{
  "n_layer": 10,
  "vocab_size": 16384,
  "attn_scale": 0.0884,
  "lr_mult_qkv": 0.5,
  "z_loss": 0.0001,
  "dataset": "wikipedia_en"
}
Each number is 200 + 20 x the weight over its row's rms, rounded and kept within 0 to 999. Layers, rows and columns count from 0. The size before them is the row's rms in percent of the matrix's.

# up: layer 4 MLP up, 2560x640, rms 0.0255, rows 230-272, columns 240-319
# down: layer 4 MLP down (transposed), 2560x640, rms 0.0223, rows 230-271, columns 240-319
up230,101,199,214,211,213,193,193,162,203,207,204,168,183,212,178,185,188,237,209,246,178,196,196,193,206,174,206,230,178,201,185,207,182,207,194,175,172,208,196,192,195,183,246,210,186,229,208,173,204,211,208,172,221,191,179,186,193,198,179,200,163,190,248,214,189,199,197,206,225,186,200,195,188,207,233,196,172,209,198,211,204
down230,095,196,219,200,200,192,229,225,221,211,213,200,186,178,173,216,223,211,190,223,227,182,161,152,195,184,193,203,217,204,189,226,163,195,193,179,217,189,186,194,220,233,172,203,222,220,176,189,181,203,231,226,163,193,186,175,171,184,194,177,224,208,192,186,214,224,202,180,201,191,202,187,186,218,191,192,212,179,205,203,191
up231,106,183,214,234,226,182,207,195,261,188,224,218,208,169,210,183,178,215,180,190,240,182,162,195,194,160,231,195,157,201,184,213,251,187,214,207,227,189,174,185,193,213,194,228,201,239,216,205,199,208,186,184,223,198,197,201,170,179,203,222,199,189,241,233,198,209,213,190,217,213,186,191,227,214,225,206,166,190,199,229,229
down231,102,218,200,167,202,184,170,263,204,212,209,222,232,195,212,161,176,224,146,216,197,187,221,199,200,179,215,220,196,200,209,213,200,170,213,230,186,207,189,235,187,191,181,226,215,179,192,192,215,185,197,234,207,191,220,235,216,188,191,185,190,165,200,180,199,214,210,218,210,170,204,181,236,209,181,218,183,179,210,212,210
up232,083,203,217,200,206,241,199,210,211,206,209,201,170,151,171,241,190,182,161,218,207,215,196,187,181,233,212,212,203,203,191,205,214,212,189,223,206,175,179,204,186,186,239,238,226,201,223,210,204,214,201,188,197,216,226,228,169,232,175,199,193,187,213,212,175,213,233,192,215,178,170,250,187,211,179,157,203,223,191,174,183
down232,092,187,187,228,232,186,215,192,185,184,207,204,205,200,240,202,187,187,206,165,190,210,195,203,219,194,216,190,180,201,213,173,184,199,225,191,213,219,206,226,159,180,209,194,182,165,161,194,188,197,196,238,227,237,169,184,200,171,204,197,208,227,183,200,196,182,190,209,228,187,226,168,163,200,187,195,212,202,233,186,191
up233,099,190,196,203,209,220,157,174,208,192,208,200,183,197,224,180,194,209,209,189,210,178,168,185,197,186,176,231,207,217,213,210,208,160,203,197,210,217,207,195,179,195,196,193,178,183,219,210,198,194,191,207,207,161,165,184,192,213,188,222,194,206,204,240,186,192,206,175,214,213,181,171,158,166,199,200,209,199,161,204,191
down233,098,178,218,189,186,242,171,187,217,170,178,211,224,188,222,164,196,207,188,196,183,175,195,212,206,213,196,231,241,207,204,179,223,219,212,178,196,205,192,193,200,191,189,180,210,196,218,209,200,184,209,217,215,205,206,181,194,220,209,208,221,212,194,212,225,236,200,184,195,166,152,192,221,210,205,221,182,195,191,201,176
up234,097,196,191,219,184,192,185,172,183,224,238,218,199,188,233,216,250,194,189,148,217,222,186,173,209,208,188,184,196,202,204,194,188,174,212,233,182,227,165,210,208,187,191,182,194,232,165,189,266,198,172,204,200,209,227,173,221,199,186,200,207,194,231,194,193,209,221,196,208,194,179,198,216,213,215,207,173,189,220,200,172
down234,094,187,187,211,233,204,193,198,199,208,197,178,226,188,219,205,216,204,210,197,216,211,196,209,180,195,217,189,205,206,188,238,206,222,208,184,247,196,214,178,189,215,233,201,198,211,203,197,226,185,206,191,181,191,196,186,191,173,182,219,202,216,219,193,194,196,202,228,200,178,183,197,212,211,162,216,218,224,207,189,216
up235,087,182,179,190,210,243,215,240,191,191,186,208,215,173,222,193,228,186,175,198,215,183,180,221,192,181,223,202,172,211,205,221,181,171,173,212,203,189,202,197,176,218,199,183,231,211,241,216,201,195,235,172,165,171,224,200,180,222,190,181,214,184,206,195,187,187,191,203,208,187,191,220,206,205,192,192,167,247,190,124,205
down235,092,226,225,226,195,181,204,207,203,212,192,173,197,173,185,210,158,213,222,239,200,201,224,200,194,203,156,182,226,181,175,221,172,203,218,191,208,215,214,206,179,197,191,212,185,223,214,205,177,208,206,201,212,219,175,219,192,166,163,195,203,223,235,196,197,202,184,193,197,222,208,162,223,188,154,195,202,207,259,164,200
up236,107,215,142,170,211,189,206,196,230,223,199,169,190,210,201,162,215,191,188,205,171,194,203,192,171,185,227,221,204,215,187,185,201,238,190,191,182,256,205,225,185,245,188,206,176,158,168,209,233,183,200,218,201,170,188,152,191,177,211,172,204,178,216,169,189,216,221,168,181,166,177,225,208,168,201,212,215,204,192,232,234
down236,104,225,176,176,215,183,198,202,233,188,180,204,208,199,199,197,172,204,187,199,201,198,209,228,195,192,198,194,204,214,226,208,229,179,219,238,177,226,188,198,198,205,218,211,198,205,218,240,186,197,198,195,193,185,213,202,188,173,189,223,180,176,227,219,200,171,191,223,167,199,203,180,167,193,164,188,211,169,221,214,227
up237,099,194,168,179,183,183,206,209,188,216,204,222,191,218,183,185,196,216,165,197,215,176,193,199,216,225,226,199,212,196,179,175,235,199,148,216,214,192,208,197,212,238,224,240,180,208,178,173,216,207,171,211,176,148,219,220,190,175,209,179,203,196,201,193,200,232,191,172,197,205,183,194,171,191,233,187,204,227,198,213,181
down237,104,190,202,226,182,233,221,227,163,209,205,226,181,204,204,190,204,195,213,144,215,216,175,197,222,188,172,180,208,217,203,177,195,171,206,206,223,207,197,221,206,189,180,209,180,208,188,198,183,175,183,181,182,208,204,161,215,214,211,217,193,202,199,186,194,208,192,199,186,190,168,172,197,194,183,237,169,206,234,224,174
up238,110,186,183,183,218,177,224,196,191,231,208,193,178,203,211,201,223,208,200,201,208,179,244,204,189,214,228,191,184,207,195,207,208,223,250,194,188,213,202,182,169,191,216,163,206,192,196,186,227,231,176,222,181,195,202,163,211,207,192,224,229,193,205,226,176,190,207,164,189,185,190,199,187,180,249,204,193,244,187,190,201
down238,104,217,182,188,183,185,192,187,167,218,202,181,210,210,205,193,192,225,202,227,194,208,212,193,209,193,215,211,294,189,228,185,189,209,169,188,189,201,174,221,209,208,186,187,184,193,210,201,213,238,165,200,214,201,188,201,174,168,212,221,193,195,208,202,205,209,203,173,217,170,203,214,193,203,172,177,224,253,194,171,199
up239,096,207,220,249,201,193,210,178,202,211,208,179,159,208,198,170,168,221,202,198,203,165,200,195,179,169,162,212,198,200,197,194,182,166,199,217,189,186,197,210,205,212,186,242,218,169,217,201,192,202,215,196,223,186,218,192,188,212,224,180,199,200,233,216,203,193,169,216,188,202,243,191,233,206,193,166,233,198,197,203,192
down239,099,176,197,216,205,188,207,207,224,211,200,222,203,196,233,223,211,206,172,189,175,173,180,189,238,186,204,213,104,224,188,182,144,179,185,201,208,206,212,183,182,181,209,218,197,186,199,227,159,236,196,225,215,186,197,225,194,223,182,195,235,166,226,236,191,216,196,177,181,166,171,245,217,188,215,190,198,232,189,214,208
up240,104,180,162,207,206,189,201,192,231,222,200,186,179,214,206,216,213,200,224,211,188,208,186,204,232,180,193,217,185,176,199,162,208,222,197,191,197,189,220,193,219,209,244,195,234,182,183,168,195,204,237,218,178,191,200,162,201,148,190,177,184,194,186,163,194,200,153,201,216,204,188,239,171,201,205,192,167,212,218,179,175
down240,104,189,206,181,214,206,154,189,224,172,231,200,192,223,182,174,184,180,234,182,209,174,197,163,207,212,214,228,188,220,231,175,169,225,201,176,204,198,197,182,229,184,198,194,189,196,211,178,169,206,194,219,161,231,194,200,191,183,200,192,201,246,195,184,229,220,207,176,187,180,201,208,212,213,192,177,208,190,232,186,183
up241,114,169,181,207,234,188,211,212,219,242,188,183,215,191,197,188,170,196,197,213,184,211,208,213,239,191,194,206,166,215,212,194,211,240,148,187,187,210,215,220,213,211,258,199,180,211,212,202,183,187,202,197,184,182,197,174,194,212,213,234,205,204,208,225,178,232,233,204,238,189,176,253,217,194,200,199,175,184,198,213,218
down241,132,165,208,197,187,215,210,215,211,203,195,201,182,190,186,193,193,194,235,215,164,196,187,172,217,192,201,221,185,188,168,196,191,228,198,178,178,223,202,195,172,167,205,231,171,178,191,188,205,209,195,202,194,200,194,213,211,193,217,223,215,208,190,207,213,222,201,205,247,215,208,224,224,210,212,220,194,183,232,179,183
up242,096,182,221,202,180,205,206,216,220,165,211,195,177,195,217,208,178,219,216,215,196,210,215,218,152,232,201,217,203,217,219,165,197,203,221,191,185,130,223,236,220,189,187,232,226,190,193,185,204,185,213,151,189,168,189,205,192,178,206,201,206,181,198,174,194,261,189,197,225,207,181,240,188,193,207,165,185,220,195,211,189
down242,094,172,170,225,228,190,185,225,221,186,213,199,175,214,181,199,155,191,209,236,245,170,178,208,181,177,176,163,255,181,189,215,182,194,193,201,229,203,183,218,174,197,187,171,205,196,241,215,170,177,147,205,199,219,210,198,153,194,176,233,185,238,194,200,246,207,225,218,184,185,214,218,207,172,164,179,197,196,181,239,219
up243,110,206,196,186,195,189,203,212,186,175,196,191,226,197,193,208,201,219,225,234,173,194,167,221,249,169,175,224,167,231,175,178,188,173,205,203,227,180,190,204,171,225,212,236,204,223,188,225,212,209,202,172,228,202,192,219,200,181,228,193,209,229,183,191,223,236,215,158,200,181,210,188,192,191,200,197,206,225,214,175,207
down243,114,206,209,195,205,180,217,209,190,186,215,195,197,209,189,190,155,218,243,225,218,206,182,209,182,236,180,197,187,178,198,202,185,205,188,195,207,195,177,216,196,140,209,182,193,193,175,200,183,214,192,190,214,196,196,184,231,200,173,177,202,186,217,199,201,199,192,207,172,169,221,211,201,183,207,186,190,180,203,200,192
up244,094,189,197,175,177,191,191,146,170,208,228,189,235,145,205,197,189,185,185,180,222,223,204,193,175,209,242,200,211,217,195,237,170,206,193,211,160,182,197,196,171,187,181,193,195,161,201,182,208,185,186,203,215,206,214,177,214,170,188,198,218,185,219,180,183,189,181,229,224,202,205,236,199,170,218,205,195,234,191,196,198
down244,093,202,213,200,218,183,158,233,187,228,166,201,221,185,203,204,205,221,149,191,200,176,199,236,182,183,171,189,215,193,187,200,160,210,225,238,196,198,195,186,219,209,192,233,186,189,188,223,168,220,176,184,191,160,226,168,210,197,196,206,188,197,195,240,201,201,178,188,198,200,226,180,201,218,210,188,206,217,205,204,209
up245,081,190,206,201,185,166,204,199,214,169,180,220,205,212,204,184,246,203,205,208,201,180,194,232,236,179,163,214,170,217,204,225,191,202,211,212,210,213,196,230,191,217,190,185,198,199,149,199,226,182,208,199,226,163,199,177,223,172,209,193,213,202,186,188,195,199,163,220,223,197,218,203,199,188,233,183,186,206,166,201,216
down245,087,199,217,224,218,220,215,206,179,182,223,178,207,187,173,215,222,199,186,174,217,199,194,199,225,195,206,187,197,173,204,190,184,168,220,177,213,193,212,182,195,172,185,224,178,227,180,167,182,194,211,220,199,227,201,215,185,201,194,212,234,207,228,223,202,179,232,204,205,218,167,206,196,197,156,191,214,184,214,235,181
up246,101,201,173,194,221,183,186,172,196,182,200,173,230,189,189,225,228,190,207,211,171,176,170,243,193,160,201,232,188,189,180,195,196,170,215,190,180,238,194,200,203,210,228,207,156,186,196,197,223,192,206,212,178,208,224,194,223,203,225,204,198,227,244,204,200,238,219,212,228,152,164,199,186,164,199,201,199,204,196,175,205
down246,107,181,238,211,203,180,214,205,209,183,179,209,193,220,219,228,221,250,188,209,214,202,221,257,218,191,212,214,228,224,196,162,172,200,199,213,196,206,178,239,192,193,183,223,180,198,202,234,235,201,195,183,193,204,226,187,222,202,215,167,163,191,245,183,233,223,243,186,197,203,169,202,217,191,203,180,169,199,153,208,199
up247,103,173,207,161,197,206,202,198,227,211,223,200,200,207,208,223,208,168,218,231,196,198,164,223,217,178,188,229,181,221,202,195,227,188,206,193,188,173,187,212,194,187,184,158,214,165,205,168,212,209,206,199,194,215,160,196,207,180,184,203,213,176,199,201,181,189,200,184,217,202,205,201,191,185,244,221,195,212,166,214,210
down247,105,223,199,215,178,219,180,174,245,181,233,208,227,171,173,194,221,225,212,203,235,196,218,192,187,221,229,197,193,206,172,170,190,176,220,174,237,203,188,176,242,193,192,198,173,170,190,193,167,212,198,241,221,185,197,205,213,234,198,226,198,190,210,212,202,212,218,194,211,198,168,196,202,188,200,178,190,201,198,226,180
up248,101,199,208,227,170,139,191,166,188,197,251,217,239,191,201,200,195,215,187,195,198,170,162,204,203,213,205,220,195,204,185,209,207,173,176,227,228,193,211,170,204,176,223,202,210,183,223,185,200,208,177,206,221,187,191,246,194,194,216,210,184,239,238,190,171,202,206,168,217,208,163,179,190,202,228,216,180,191,208,237,204
down248,096,210,207,181,175,221,205,208,209,216,233,245,201,188,195,210,158,207,214,223,195,209,187,248,193,231,184,201,170,198,200,213,191,164,203,211,204,160,225,199,221,236,176,192,135,190,184,224,211,259,160,187,170,201,213,197,197,204,194,179,189,206,203,177,215,201,214,148,221,176,173,204,192,220,227,188,212,198,208,180,189
up249,100,203,187,178,252,187,140,189,197,216,215,197,180,175,212,214,229,238,217,175,211,181,213,177,215,204,243,176,200,211,199,208,167,207,199,209,189,208,213,174,168,185,220,185,202,163,213,192,211,195,227,214,199,208,241,191,191,201,199,175,212,193,218,202,176,197,239,211,205,189,170,231,232,211,177,223,200,256,184,163,213
down249,101,201,187,192,226,151,216,214,189,213,206,183,179,205,189,157,221,162,178,195,213,167,224,233,194,187,229,168,193,176,237,189,196,200,204,162,210,253,206,212,201,229,187,229,217,184,188,212,181,199,218,164,197,183,191,197,205,198,226,216,187,180,205,236,234,200,183,213,217,160,194,170,183,215,187,217,204,210,191,171,198
up250,108,210,226,178,200,173,218,221,189,202,171,187,241,204,209,168,201,222,200,178,202,217,159,181,197,202,184,225,218,197,208,178,216,200,225,207,189,237,232,212,207,171,197,207,191,194,223,208,184,218,217,211,191,224,211,225,189,160,209,227,214,220,220,193,207,220,182,175,198,149,204,195,214,177,216,211,154,254,170,221,210
down250,106,178,217,220,175,208,204,198,153,216,193,182,229,192,187,217,160,203,205,201,235,183,177,244,195,189,177,200,181,207,198,177,194,207,198,184,235,210,197,227,199,200,165,203,192,206,207,218,218,163,230,198,202,193,203,196,204,201,179,191,197,209,181,245,212,234,194,173,207,174,192,199,188,189,181,187,224,200,193,153,182
up251,104,193,206,193,184,192,185,169,221,234,233,219,164,204,231,156,210,217,207,199,216,180,199,209,232,197,236,173,190,193,180,184,223,227,192,201,193,238,184,239,211,189,181,202,214,218,165,190,217,195,210,195,186,199,187,194,195,195,184,168,236,160,185,198,183,215,221,157,238,202,223,189,189,180,245,204,179,211,212,174,200
down251,109,210,232,215,171,182,212,162,212,190,203,222,174,221,189,182,216,194,154,208,219,166,144,182,209,232,220,243,193,165,213,188,215,199,194,215,192,256,211,227,223,195,212,190,185,187,215,211,182,180,163,197,235,217,236,197,218,219,186,175,196,210,178,229,220,202,189,182,189,219,180,215,184,172,179,227,168,218,193,175,217
up252,095,237,180,246,199,222,171,211,221,162,212,183,186,163,207,212,180,159,196,199,185,189,173,166,224,231,191,217,213,220,198,175,186,167,212,213,217,192,192,219,221,198,185,229,192,186,200,184,196,217,195,199,215,203,177,212,230,197,192,219,222,212,194,211,190,186,182,214,187,174,198,228,227,214,202,192,207,183,198,155,156
down252,099,187,210,198,191,173,224,259,221,177,214,138,190,229,193,214,217,208,220,192,215,184,242,189,205,199,182,175,234,207,202,218,195,210,190,233,194,151,199,187,209,202,148,183,232,225,208,179,217,173,197,182,159,186,185,186,196,213,230,194,180,229,194,207,208,211,163,220,219,166,192,186,206,185,214,194,171,187,198,206,201
up253,103,185,191,174,229,211,163,153,231,207,211,231,176,162,205,214,201,188,162,189,202,218,243,243,232,234,185,202,214,213,201,190,165,178,216,238,177,234,183,211,184,208,224,190,200,186,176,180,202,202,187,215,203,200,195,188,235,194,189,244,182,209,197,209,197,209,168,212,192,180,222,200,163,209,203,216,192,212,201,198,223
down253,102,200,161,203,206,174,199,176,185,219,175,188,214,173,213,182,212,217,241,170,178,196,197,187,211,238,236,212,181,159,199,216,195,203,181,177,159,215,172,214,189,220,177,194,166,215,172,235,191,172,214,200,170,222,195,201,155,229,212,201,216,213,201,185,178,199,216,217,203,241,196,210,201,204,227,216,222,193,234,173,218
up254,098,173,192,204,209,190,193,218,195,199,220,194,211,225,180,199,203,220,178,200,196,223,202,221,218,187,213,194,174,219,183,205,194,214,163,256,213,240,201,234,161,237,196,205,219,185,211,217,237,197,192,204,216,130,205,201,188,195,192,162,180,205,214,243,193,194,179,193,194,218,193,192,192,197,221,186,184,233,197,211,215
down254,095,221,226,179,183,176,218,216,203,223,216,202,211,191,163,208,190,148,236,211,235,208,185,203,180,203,199,202,185,181,178,213,186,157,229,197,166,179,202,210,199,199,193,204,188,211,233,190,169,229,174,220,223,183,195,178,225,218,221,241,229,217,181,202,223,188,191,166,239,207,215,201,244,210,230,206,187,210,210,171,166
up255,097,236,215,214,195,223,188,183,218,201,231,242,205,211,191,235,217,212,209,188,180,201,201,161,196,221,236,191,197,188,184,228,201,192,192,203,205,166,194,239,213,226,200,207,190,196,253,178,194,227,192,195,194,180,205,188,214,199,163,217,226,195,175,205,185,239,179,172,178,210,185,192,214,208,222,183,182,189,192,201,203
down255,100,200,203,224,217,146,192,201,176,226,238,214,224,253,189,189,172,209,202,213,196,204,158,158,225,197,221,191,215,187,201,172,214,211,197,210,203,242,231,197,185,182,199,175,169,174,188,186,192,172,203,219,203,209,209,207,211,189,225,189,149,222,185,201,192,208,205,208,214,185,191,201,186,201,179,191,203,188,229,188,215
up256,094,207,187,198,195,193,174,221,220,193,210,232,204,210,225,197,204,186,188,197,213,234,209,173,196,193,204,202,192,194,192,217,194,223,207,212,238,221,214,230,185,189,220,199,179,200,187,220,213,163,216,173,207,189,221,200,223,180,184,203,208,208,223,172,211,199,171,198,221,185,208,210,196,194,206,152,205,206,188,196,172
down256,096,219,254,241,180,216,199,166,227,175,208,175,183,178,181,193,192,210,190,180,196,202,163,210,222,185,187,192,194,183,215,178,235,203,243,203,220,191,170,198,191,205,206,193,193,211,218,209,180,192,205,201,195,202,192,203,157,187,200,221,203,190,252,191,185,171,194,203,189,189,195,212,215,182,190,189,181,203,195,188,192
up257,105,192,176,190,181,213,171,190,194,236,203,167,208,236,224,212,188,177,240,202,193,165,206,218,225,187,217,218,176,202,159,165,159,176,160,241,203,176,156,215,163,209,207,226,180,207,204,174,194,182,180,193,199,195,202,199,143,223,204,213,213,140,214,216,169,234,189,197,184,216,189,204,232,233,180,160,177,209,199,208,165
down257,108,175,219,209,172,192,205,186,182,200,207,214,183,184,217,209,188,202,229,215,196,189,205,188,215,172,192,183,178,204,196,220,192,194,202,193,218,228,166,210,203,224,176,215,205,187,204,205,182,165,203,206,236,177,197,211,209,183,182,192,186,192,181,208,159,184,213,199,233,153,233,181,194,201,184,177,221,223,199,166,189
up258,093,221,144,196,211,222,187,155,239,194,217,171,211,218,177,159,175,232,198,220,232,171,202,229,174,248,160,177,190,223,174,196,193,203,179,214,155,222,170,203,182,230,206,194,209,207,226,173,213,202,162,216,205,176,205,194,188,181,177,218,185,177,211,186,178,200,198,219,209,160,214,185,171,197,201,216,182,185,175,210,180
down258,099,211,199,209,190,221,212,190,205,213,207,175,199,204,202,205,208,193,234,191,167,159,180,216,202,234,201,198,160,164,207,193,177,203,180,218,174,222,194,177,170,220,195,190,201,186,194,192,210,208,179,175,208,216,223,183,159,172,196,186,189,193,213,190,191,197,186,211,155,235,219,199,214,186,209,217,176,244,165,199,220
up259,095,209,203,177,156,171,249,213,227,185,204,209,195,183,200,202,221,215,203,202,206,197,173,191,223,174,211,194,170,195,198,165,188,226,205,189,223,192,219,192,187,224,229,211,169,203,196,197,221,169,199,198,208,225,207,204,183,205,203,210,193,184,214,182,225,203,190,184,190,197,234,184,191,164,201,180,216,212,216,199,189
down259,086,177,198,207,175,240,203,220,200,162,189,185,193,194,205,218,187,207,195,225,224,181,202,227,193,234,218,221,167,185,209,175,201,198,196,216,194,220,187,196,192,214,166,200,214,220,188,234,215,220,200,190,198,203,185,223,213,208,213,175,218,218,205,192,231,232,183,237,174,193,209,191,217,188,211,166,197,202,225,194,219
up260,083,179,175,209,217,189,213,195,199,202,212,152,165,203,231,221,207,209,206,197,189,194,187,219,203,192,199,194,207,212,211,233,220,227,111,184,223,201,208,216,206,170,172,203,186,178,157,192,183,207,205,200,186,179,196,220,208,189,206,231,231,151,199,193,193,204,209,212,198,238,173,181,193,201,193,199,208,200,164,199,208
down260,088,158,218,186,206,159,222,208,235,197,188,225,195,191,206,211,172,175,221,177,219,200,195,176,208,153,192,226,173,166,198,199,191,201,221,196,224,163,176,210,192,203,196,186,187,196,215,192,165,214,201,195,194,224,201,196,210,175,209,209,209,237,160,167,208,197,212,218,235,217,211,233,234,208,199,177,194,211,236,205,181
up261,094,180,175,214,239,222,199,193,201,219,220,192,177,204,196,180,203,202,216,184,229,196,215,176,201,200,211,184,204,213,189,191,205,197,196,250,194,196,183,243,191,233,175,219,221,198,164,190,213,254,183,178,218,193,186,196,168,184,202,194,239,191,211,180,184,210,210,163,194,158,210,205,223,197,229,210,206,198,244,182,208
down261,091,207,218,215,144,198,208,188,186,210,227,192,189,206,199,214,224,200,181,159,200,173,193,167,171,211,238,196,174,176,203,170,202,174,197,212,243,189,258,225,194,186,193,166,173,210,178,228,161,170,199,217,197,249,228,193,182,199,175,201,171,187,159,215,212,214,198,210,204,177,225,192,201,205,204,193,235,212,200,179,206
up262,097,215,204,246,238,211,199,179,206,192,208,229,236,164,216,232,212,204,214,192,193,198,203,201,214,226,239,211,217,218,211,197,176,207,205,198,191,208,205,212,197,187,190,206,182,202,182,208,156,171,180,185,183,230,210,172,167,190,215,198,211,189,199,185,201,204,204,208,181,176,166,209,244,208,188,196,196,206,160,219,198
down262,093,175,192,200,180,153,216,182,176,177,180,225,183,216,221,168,232,201,182,180,200,205,208,196,172,212,196,193,192,189,183,191,172,181,194,198,195,199,204,219,202,220,208,159,241,198,219,203,226,202,200,199,195,220,204,217,191,191,156,155,227,189,216,213,230,179,168,192,178,229,232,179,206,192,177,206,215,180,211,177,185
up263,096,153,155,207,194,179,166,202,215,213,227,202,181,226,195,198,178,181,206,214,204,211,183,200,193,169,206,199,181,165,220,190,201,180,176,194,220,191,205,189,194,204,199,196,231,198,178,124,180,149,209,174,215,218,195,193,185,205,222,218,183,188,221,198,214,196,195,187,210,218,194,186,196,188,215,192,179,191,206,206,177
down263,092,215,191,188,177,189,203,191,190,211,226,226,174,230,200,177,202,210,207,220,191,202,182,196,217,224,229,237,175,197,217,216,188,231,189,214,203,182,222,212,211,194,218,200,157,176,189,207,186,249,178,183,189,203,168,188,183,185,198,216,205,221,180,209,195,185,200,159,179,159,214,236,180,206,196,183,211,202,215,194,211
up264,103,221,208,186,219,213,196,202,230,216,207,196,132,214,238,199,244,209,235,226,230,229,234,191,215,195,195,201,194,216,196,175,222,210,211,196,207,196,196,187,190,218,184,211,193,194,193,220,199,147,207,180,207,191,201,218,183,181,167,225,199,178,192,213,195,202,187,186,224,225,183,222,191,208,216,208,166,190,196,172,148
down264,105,194,201,201,201,196,198,197,185,194,193,162,196,178,188,256,216,211,182,202,197,227,215,271,202,211,199,203,184,199,207,174,158,194,214,201,226,170,225,206,204,194,195,213,207,188,208,212,197,194,201,213,190,186,179,197,216,203,191,231,169,196,208,192,215,172,184,213,210,212,217,199,217,204,198,194,206,189,202,194,197
up265,102,189,212,183,226,223,201,215,232,212,199,231,189,176,229,206,168,199,227,213,205,185,229,151,197,160,181,205,199,174,195,205,219,208,196,230,191,215,198,209,194,211,229,181,263,189,168,202,191,193,184,200,180,177,212,204,199,175,179,173,194,175,180,210,210,195,216,208,162,210,214,197,209,206,205,189,201,197,166,179,174
down265,110,176,227,177,194,194,198,194,188,210,187,236,160,210,247,231,236,177,180,201,192,185,173,238,198,187,161,233,184,199,169,211,204,151,192,229,241,197,207,221,192,234,192,202,198,180,166,176,196,215,234,212,176,222,195,217,228,167,185,194,204,206,192,189,196,196,200,217,188,216,213,215,185,213,219,199,208,212,244,220,196
up266,100,222,177,258,215,216,186,249,218,188,215,193,234,213,217,183,205,217,203,192,219,197,183,212,222,193,219,158,201,210,172,185,206,167,163,211,183,203,225,175,195,216,232,245,225,197,176,194,186,141,171,206,198,208,200,212,185,157,214,186,206,208,166,188,207,216,166,190,205,195,214,239,182,215,203,188,189,201,210,198,196
down266,105,179,201,223,193,204,207,210,221,174,204,191,206,196,187,178,206,208,215,209,243,155,201,187,220,221,154,204,186,225,174,196,219,191,198,215,222,211,177,204,192,220,246,216,217,170,194,213,187,219,231,208,213,175,187,190,223,190,212,173,163,187,214,198,216,212,169,182,214,211,236,185,200,200,186,192,184,184,208,203,202
up267,102,211,212,197,210,196,214,207,215,209,203,195,225,194,174,219,200,175,244,167,205,187,202,198,205,202,222,210,192,208,206,235,229,188,194,181,242,191,196,208,155,232,180,206,224,178,241,201,223,208,194,198,221,195,178,191,180,193,190,221,220,203,191,192,169,205,210,187,200,153,193,195,208,191,223,185,192,214,202,198,179
down267,097,183,202,209,209,173,238,202,202,199,193,194,231,186,159,199,168,206,192,184,204,202,181,207,215,202,192,252,191,193,210,233,186,219,223,162,210,203,229,230,204,219,206,207,231,239,199,207,184,191,183,215,194,171,205,206,164,206,219,157,196,171,211,214,195,193,209,206,202,187,172,172,159,211,194,189,193,191,180,222,176
up268,082,226,199,227,202,211,191,152,189,182,171,199,214,171,191,279,158,202,193,213,180,179,177,188,169,198,199,184,173,228,189,205,176,187,203,212,199,229,198,208,169,192,194,212,186,140,167,199,182,196,193,173,207,194,210,206,190,192,164,233,220,167,197,256,194,217,226,194,187,225,205,176,196,189,198,180,221,243,185,203,161
down268,089,217,210,202,152,172,167,215,216,193,170,173,159,190,184,178,208,192,216,174,202,178,208,191,215,212,156,170,170,220,226,195,220,185,204,202,208,187,228,166,189,205,206,206,174,225,190,182,231,155,200,197,210,205,228,217,213,213,234,237,197,218,189,206,217,185,207,193,174,211,186,227,231,204,199,207,200,191,204,199,209
up269,098,216,225,227,224,225,211,198,207,208,222,204,197,205,220,217,221,196,243,198,245,138,226,179,195,193,222,199,210,190,203,192,217,172,211,212,252,204,195,224,193,198,241,257,207,138,209,189,190,206,164,209,204,190,174,203,190,201,181,201,218,219,187,214,206,206,167,197,201,174,177,191,172,212,217,232,169,243,194,202,196
down269,098,208,197,189,157,167,179,208,182,168,206,180,185,202,179,173,195,212,222,185,174,183,205,208,210,209,213,241,169,204,202,187,177,204,169,215,180,206,198,171,184,228,196,186,212,224,232,168,208,215,210,209,222,223,198,220,216,222,196,193,213,199,164,183,191,188,180,194,197,199,192,216,195,224,199,227,206,176,235,204,187
up270,104,192,194,218,204,202,190,194,192,222,216,177,190,173,209,207,235,213,194,217,177,201,223,227,226,215,184,198,202,229,204,200,177,193,184,216,185,207,192,189,184,185,232,183,199,206,208,184,191,190,194,180,200,190,172,158,177,181,210,163,215,222,188,174,187,198,226,217,188,200,198,171,181,175,220,197,187,192,217,199,197
down270,100,173,198,216,187,230,198,204,207,186,236,194,189,203,213,187,208,184,195,204,201,201,160,204,192,194,186,197,232,222,161,174,184,238,207,206,190,220,190,196,216,202,218,211,201,199,204,224,191,192,207,215,203,215,202,225,216,174,231,204,176,205,208,193,209,196,217,207,181,209,168,178,155,162,201,182,194,220,191,202,228
up271,107,215,208,192,206,202,179,171,218,200,190,236,209,165,241,187,199,238,227,183,184,159,185,203,193,170,205,205,170,225,175,186,195,218,177,218,159,210,199,239,206,191,171,218,206,192,190,182,210,218,194,212,212,196,191,183,210,165,183,182,218,225,202,213,190,210,183,158,189,221,223,202,232,201,207,227,207,211,218,231,211
down271,107,211,189,212,207,177,157,190,210,252,203,176,191,162,200,162,196,208,190,221,148,171,203,185,185,194,218,204,226,198,147,185,231,205,229,182,198,192,225,200,194,176,213,215,171,186,183,204,209,206,209,214,215,208,206,189,167,223,184,222,157,175,172,225,222,240,180,203,227,166,163,158,181,197,179,192,198,184,206,189,207
up272,105,184,211,221,180,215,186,182,171,230,195,206,184,218,220,213,205,196,205,179,227,220,182,234,213,202,203,251,190,205,189,197,230,214,175,232,210,212,205,175,175,218,195,210,213,169,203,168,219,196,189,214,185,185,207,207,166,177,206,197,187,204,222,189,205,223,176,177,197,181,174,196,199,225,208,185,194,209,210,184,197